config = dict(
    n_layer=12,
    d_model=896,
    d_mlp=2368,
    vocab_size=8192,
    norm_eps=1e-05,
    attn_scale=0.125,
    tie_embeddings=False,
    parallel_block=False,
    init_std_o=0.00434,
    init_std_up=0.0213,
    optimizer='muon',
    schedule='wsd',
    decay_fraction=0.562,
    final_lr_fraction=0.0,
    doc_mask=True,
)
Each number is 200 + 40 x the weight over its row's rms, rounded and kept within 0 to 999. Layers, rows and columns count from 0. The size before them is the row's rms in percent of the matrix's.

# down: layer 8 MLP down (transposed), 2368x896, rms 0.0616, rows 225-241, columns 0-63
# gate: layer 8 MLP gate, 2368x896, rms 0.0688, rows 226-241, columns 0-63
# up: layer 8 MLP up, 2368x896, rms 0.0669, rows 226-241, columns 0-63
down225,105,225,231,142,191,280,248,251,231,188,94,184,206,132,191,227,159,216,197,216,261,238,146,194,191,195,178,293,212,201,155,196,213,161,208,151,206,220,181,208,184,174,222,161,255,174,252,272,176,73,176,183,258,161,183,225,183,148,188,156,159,208,189,247,205
gate226,081,192,237,197,201,237,210,217,144,110,204,294,203,168,157,227,88,164,235,184,219,210,172,149,217,91,217,165,185,197,176,269,260,201,177,152,193,215,268,180,233,265,157,161,234,133,222,165,285,170,138,199,198,243,245,157,121,201,183,221,193,167,271,308,218
up226,080,225,151,127,165,179,199,171,194,218,198,152,239,181,162,214,168,171,276,222,238,223,185,208,187,162,226,167,249,182,262,259,192,127,223,164,171,198,141,140,178,166,183,153,118,290,178,220,218,259,125,245,210,209,259,189,231,211,189,226,200,190,192,202,207
down226,081,193,182,213,215,233,228,196,203,161,167,205,225,222,190,221,207,192,129,149,206,198,187,214,203,180,324,232,236,170,215,211,246,198,142,151,190,250,275,207,185,247,169,142,184,204,252,209,171,199,200,156,211,147,305,219,130,208,193,206,169,203,190,164,208
gate227,103,152,167,250,169,214,208,247,172,267,230,202,162,157,171,179,204,200,125,214,243,209,186,250,169,238,201,146,175,263,233,176,284,220,245,225,175,262,190,162,199,218,230,116,239,163,241,184,154,126,227,239,165,284,213,212,265,154,228,172,191,157,206,257,151
up227,094,206,186,172,164,212,196,240,242,212,149,144,228,202,214,187,153,193,199,282,186,186,238,213,144,275,130,202,215,199,184,176,241,228,152,221,215,204,147,234,256,138,168,290,199,210,244,161,233,177,196,210,209,191,203,186,173,187,113,271,247,186,238,189,276
down227,094,176,135,204,170,244,258,210,245,205,142,179,235,197,206,273,153,240,200,234,101,221,233,155,180,164,191,120,219,139,202,119,236,231,199,117,198,204,217,160,216,179,175,214,164,204,288,185,186,185,225,182,187,156,204,233,193,206,214,148,222,187,181,181,244
gate228,100,194,129,211,179,174,227,169,241,206,131,229,195,161,179,222,170,165,234,236,214,303,245,195,225,239,189,160,190,178,197,197,229,224,232,200,181,187,200,199,209,199,293,220,170,149,217,295,189,228,120,205,155,174,179,238,150,172,151,297,235,196,130,187,206
up228,095,122,158,224,186,164,150,228,264,205,213,145,230,151,222,289,276,146,170,161,258,288,242,217,241,163,218,213,221,201,137,218,133,216,109,221,193,224,193,212,224,203,243,178,202,204,176,241,146,195,256,262,212,227,205,209,170,224,165,142,223,259,210,208,234
down228,100,213,254,222,228,216,146,229,277,192,237,207,156,171,262,179,272,227,306,135,191,221,182,157,180,175,152,206,165,170,235,256,248,182,272,183,187,180,206,150,205,148,269,178,233,251,202,191,156,137,214,189,147,126,195,291,227,181,189,207,199,166,172,145,226
gate229,097,203,190,107,183,273,201,226,198,250,224,232,148,237,203,127,215,224,226,169,138,220,206,201,171,181,191,181,224,204,198,136,173,253,242,183,261,164,165,126,238,202,162,74,242,252,140,224,224,184,167,253,271,140,236,170,177,175,181,219,207,340,223,287,205
up229,104,256,208,139,171,219,186,216,196,215,177,175,195,173,225,165,95,231,158,152,161,173,221,144,174,226,270,163,54,229,210,205,251,185,222,193,218,189,174,189,203,191,198,192,188,199,181,294,241,136,231,249,168,241,282,301,183,193,234,103,235,222,207,230,155
down229,099,210,243,188,195,208,164,183,147,226,188,232,168,229,156,207,171,186,155,225,201,181,275,190,229,210,194,236,182,200,138,200,219,234,213,156,175,239,251,193,267,166,111,204,199,182,237,206,166,229,158,177,255,240,275,252,232,165,254,218,211,192,217,284,175
gate230,098,217,203,189,288,236,263,188,235,141,202,194,201,208,272,271,204,131,134,233,218,206,197,146,186,242,212,186,167,170,238,272,187,233,216,204,251,190,169,202,174,159,224,179,144,180,189,198,251,90,254,184,262,240,240,166,197,183,120,185,245,171,176,191,226
up230,098,281,201,189,205,244,239,211,174,236,168,204,202,181,237,223,264,181,235,246,151,151,81,194,208,199,249,176,140,169,276,154,129,158,206,199,214,212,166,232,204,214,215,256,196,187,197,115,186,123,171,202,255,232,245,182,235,163,125,209,186,175,180,207,187
down230,107,195,218,216,190,211,183,187,216,164,194,191,236,259,121,190,198,124,219,183,180,131,212,201,231,144,150,207,121,196,210,229,202,172,251,185,236,211,182,153,207,192,202,204,139,154,232,177,258,102,200,218,248,146,244,159,292,203,282,213,205,206,173,256,185
gate231,090,149,135,199,179,205,220,173,179,185,185,192,222,196,206,187,204,301,197,266,186,249,201,223,230,166,165,217,209,140,168,191,185,210,151,234,175,203,165,266,190,206,230,185,210,198,323,189,185,167,236,201,174,174,196,125,206,235,239,153,184,116,258,249,136
up231,092,185,188,229,252,130,225,234,134,249,182,241,264,243,200,203,259,188,166,201,220,161,137,206,165,250,167,172,252,214,214,193,255,187,256,236,183,169,229,162,162,227,200,265,137,183,187,226,202,188,164,192,210,199,139,270,111,142,218,248,213,296,200,207,256
down231,093,191,123,228,162,110,179,222,271,224,199,172,156,210,155,168,141,213,209,239,200,140,259,241,255,243,211,216,216,215,224,221,232,250,128,170,194,190,208,225,219,265,217,232,231,169,201,110,263,242,126,210,193,199,180,132,120,199,214,239,189,183,223,158,161
gate232,090,112,209,155,170,179,207,256,172,166,224,265,284,192,242,141,175,220,152,266,172,158,244,216,217,113,261,186,225,146,204,152,237,176,287,231,88,138,175,270,207,216,179,177,253,139,195,195,277,256,202,192,222,205,96,215,150,241,169,158,268,198,186,213,266
up232,087,194,245,163,227,270,251,164,187,125,255,267,264,230,148,175,288,157,112,236,237,178,218,279,230,193,187,194,155,268,219,205,143,167,206,162,188,223,142,148,169,177,218,208,219,178,166,119,245,238,132,258,194,212,148,287,212,174,209,304,200,200,199,174,233
down232,096,275,221,164,193,167,147,209,195,196,189,291,201,214,253,189,201,180,173,208,184,269,241,139,185,216,222,173,172,192,217,266,256,270,167,258,253,244,260,180,260,155,283,294,189,269,223,202,194,186,181,161,128,194,140,200,134,228,158,143,212,201,262,221,158
gate233,094,214,218,261,192,246,221,205,175,219,168,189,202,214,197,183,236,200,212,178,156,185,168,181,161,227,193,238,210,184,212,154,233,272,152,223,204,259,251,223,228,277,219,163,256,177,282,209,263,204,223,207,209,223,229,209,210,252,270,207,228,202,258,285,160
up233,092,163,247,155,219,183,214,215,247,143,256,184,198,183,224,263,139,220,137,158,241,208,134,170,190,218,158,126,201,125,168,203,193,146,196,209,234,154,111,118,204,234,120,169,202,197,152,264,175,218,163,166,162,235,137,250,144,197,227,208,215,181,234,236,203
down233,092,106,207,131,215,186,162,225,151,213,157,226,188,170,256,263,185,178,239,196,240,168,172,196,165,169,193,251,235,167,160,219,208,181,186,134,270,176,215,179,276,185,184,198,177,269,188,226,139,210,178,236,183,191,262,236,262,231,132,201,171,160,169,192,192
gate234,102,141,209,213,227,122,186,172,159,175,281,163,176,181,139,266,105,212,220,198,167,165,194,239,171,286,231,185,222,178,192,183,201,207,206,227,166,165,213,239,197,201,214,125,180,202,236,166,240,225,118,249,197,188,186,164,247,215,224,201,182,248,174,141,251
up234,102,252,269,192,228,185,154,174,164,151,202,214,201,212,144,214,194,194,164,185,225,229,165,197,158,174,197,109,227,190,202,139,151,169,160,204,239,232,225,185,242,265,217,229,259,159,251,146,215,177,133,135,191,216,183,247,166,195,191,202,179,192,169,137,192
down234,098,124,204,201,190,167,194,213,136,140,202,165,213,106,208,232,139,182,207,158,116,224,301,173,142,156,148,274,239,171,129,231,175,147,172,220,247,181,223,124,186,142,210,192,146,192,188,149,145,125,183,203,132,219,215,214,110,191,125,229,178,204,302,144,168
gate235,094,244,235,186,170,197,146,249,189,217,135,121,147,205,162,233,179,200,185,225,184,188,163,172,178,149,181,189,194,232,266,202,191,187,238,274,187,166,165,201,184,155,261,215,252,120,216,163,207,132,174,168,94,204,214,139,133,255,227,180,163,122,171,232,175
up235,091,172,208,162,173,201,202,265,203,164,193,217,239,202,174,195,109,209,205,140,182,221,146,230,181,155,150,232,253,143,154,138,261,217,228,238,217,206,274,206,157,209,197,230,247,174,180,100,186,151,208,203,135,185,117,255,221,242,220,173,220,194,193,245,188
down235,096,172,181,245,209,238,107,206,176,229,258,233,151,168,185,114,187,167,255,163,189,158,230,185,192,208,229,166,231,184,202,236,217,201,254,223,159,261,171,249,311,207,283,180,235,184,217,137,186,179,228,193,254,221,201,186,218,236,199,202,97,239,255,200,256
gate236,101,269,195,156,190,117,231,186,213,188,252,165,273,151,212,108,209,230,217,173,137,194,274,142,179,280,218,178,172,165,173,220,172,194,184,171,165,126,186,172,220,143,216,247,176,260,235,216,163,242,177,198,191,212,154,196,207,116,209,223,186,250,182,266,258
up236,099,199,240,240,212,144,215,181,167,237,190,184,154,217,224,144,206,162,197,179,154,251,200,168,134,191,188,229,218,247,178,198,262,138,156,201,217,138,240,157,249,255,260,247,262,203,227,158,167,177,250,189,278,255,240,187,205,227,275,117,240,134,202,270,154
down236,100,247,233,205,239,231,264,186,168,222,166,151,248,195,184,169,253,168,260,226,165,189,186,118,238,181,170,267,140,188,246,121,309,112,226,277,250,231,297,128,230,191,225,90,201,238,235,203,174,209,217,240,199,281,207,176,159,150,207,170,184,264,227,167,234
gate237,101,232,292,143,177,198,217,214,194,194,185,208,183,172,157,144,232,215,132,277,284,170,229,233,163,211,225,164,229,218,180,226,207,200,175,226,225,165,188,151,161,187,162,129,231,204,256,236,201,211,133,193,186,214,234,253,169,233,292,220,161,202,164,237,223
up237,102,164,185,207,147,236,231,182,184,155,220,255,171,202,203,173,128,186,199,181,176,263,116,176,212,172,213,136,191,194,185,220,234,207,214,246,239,205,248,216,214,193,232,152,146,194,214,212,123,247,162,206,244,178,181,242,194,171,206,216,241,196,227,163,162
down237,097,256,210,167,180,148,207,188,249,138,206,194,249,207,240,238,203,199,251,95,231,195,205,142,215,159,196,207,194,174,309,214,201,205,199,182,253,153,198,254,240,216,233,203,133,267,177,261,207,160,225,154,205,202,253,199,162,197,190,265,130,165,209,224,256
gate238,083,160,197,156,196,206,130,215,200,203,222,180,168,169,162,266,216,252,211,217,150,168,198,156,164,226,180,225,271,199,142,150,152,223,219,237,219,206,250,228,243,221,208,174,182,220,231,204,303,190,160,185,162,205,197,245,243,101,179,198,191,259,268,239,196
up238,089,210,248,196,197,182,95,267,208,214,226,228,196,259,252,219,246,240,227,242,118,238,169,168,142,168,219,253,218,183,173,177,213,187,179,207,233,81,253,176,241,184,203,193,210,261,214,214,302,188,204,224,255,186,126,137,212,207,221,203,181,196,238,211,204
down238,095,177,253,169,237,175,189,129,254,213,122,244,175,235,228,239,209,182,224,148,225,137,214,231,123,204,150,302,208,144,214,170,182,194,247,202,210,204,161,178,217,185,201,203,96,207,180,217,240,166,216,238,180,204,332,132,275,240,157,206,190,214,193,232,163
gate239,097,235,247,176,191,185,193,213,257,231,166,135,205,290,213,168,183,237,180,251,212,192,192,258,232,250,175,281,164,193,172,143,244,278,228,247,178,232,225,121,204,207,184,277,202,240,221,159,224,240,219,197,145,219,259,204,189,148,153,237,118,172,163,236,156
up239,097,196,221,199,130,171,196,205,245,207,172,166,202,234,223,168,162,138,227,208,190,264,283,176,178,163,201,163,210,230,221,147,249,227,211,227,160,195,207,170,215,172,268,219,167,140,259,197,198,199,209,180,244,216,195,264,241,180,178,292,99,253,137,157,184
down239,095,168,203,230,203,207,204,172,166,162,181,173,217,231,199,269,167,161,205,184,163,248,167,172,166,136,171,209,214,203,141,171,173,191,257,252,199,133,164,248,145,270,214,198,158,142,177,192,167,230,189,229,201,175,143,243,182,170,282,142,180,212,199,140,235
gate240,101,175,205,207,131,173,150,150,214,157,113,197,131,204,192,186,222,154,305,175,276,219,179,194,152,166,262,192,248,203,233,281,268,179,186,221,245,233,222,193,265,261,288,216,208,225,133,124,196,199,190,203,184,182,258,202,204,256,175,183,135,196,194,243,160
up240,103,226,195,210,98,171,215,208,258,176,216,158,249,235,189,194,168,267,151,174,116,194,189,171,192,208,219,250,214,230,165,205,182,205,253,160,209,236,194,230,267,227,229,193,177,160,151,157,170,174,180,137,159,224,215,165,159,192,210,266,197,160,177,239,212
down240,103,119,245,215,190,105,148,124,175,218,226,255,185,149,221,218,196,177,208,187,226,157,180,216,259,263,171,193,139,191,197,162,247,234,176,177,225,183,227,186,188,158,226,132,169,142,151,222,185,221,187,199,164,201,226,293,222,209,178,203,223,204,168,178,168
gate241,097,174,165,248,158,210,232,172,232,260,133,180,224,246,235,189,245,122,206,266,219,91,204,202,182,248,186,130,195,110,148,211,159,244,206,144,180,184,218,254,233,123,235,273,150,153,192,150,116,162,266,111,126,168,150,169,235,188,194,189,292,181,181,180,151
up241,095,187,173,205,221,195,124,177,213,269,224,232,212,239,202,161,226,181,201,215,253,180,213,245,234,230,173,293,177,229,205,249,211,162,209,194,191,256,234,216,207,239,227,236,186,213,187,142,191,236,185,211,149,230,207,217,158,235,195,206,172,204,159,202,211
down241,095,232,233,260,178,234,164,231,184,133,227,162,206,213,162,206,258,200,213,231,201,126,204,303,181,189,251,125,237,228,206,239,247,218,145,233,180,231,218,184,242,158,208,214,238,236,236,155,208,251,252,187,205,215,189,233,149,161,159,288,220,143,208,176,186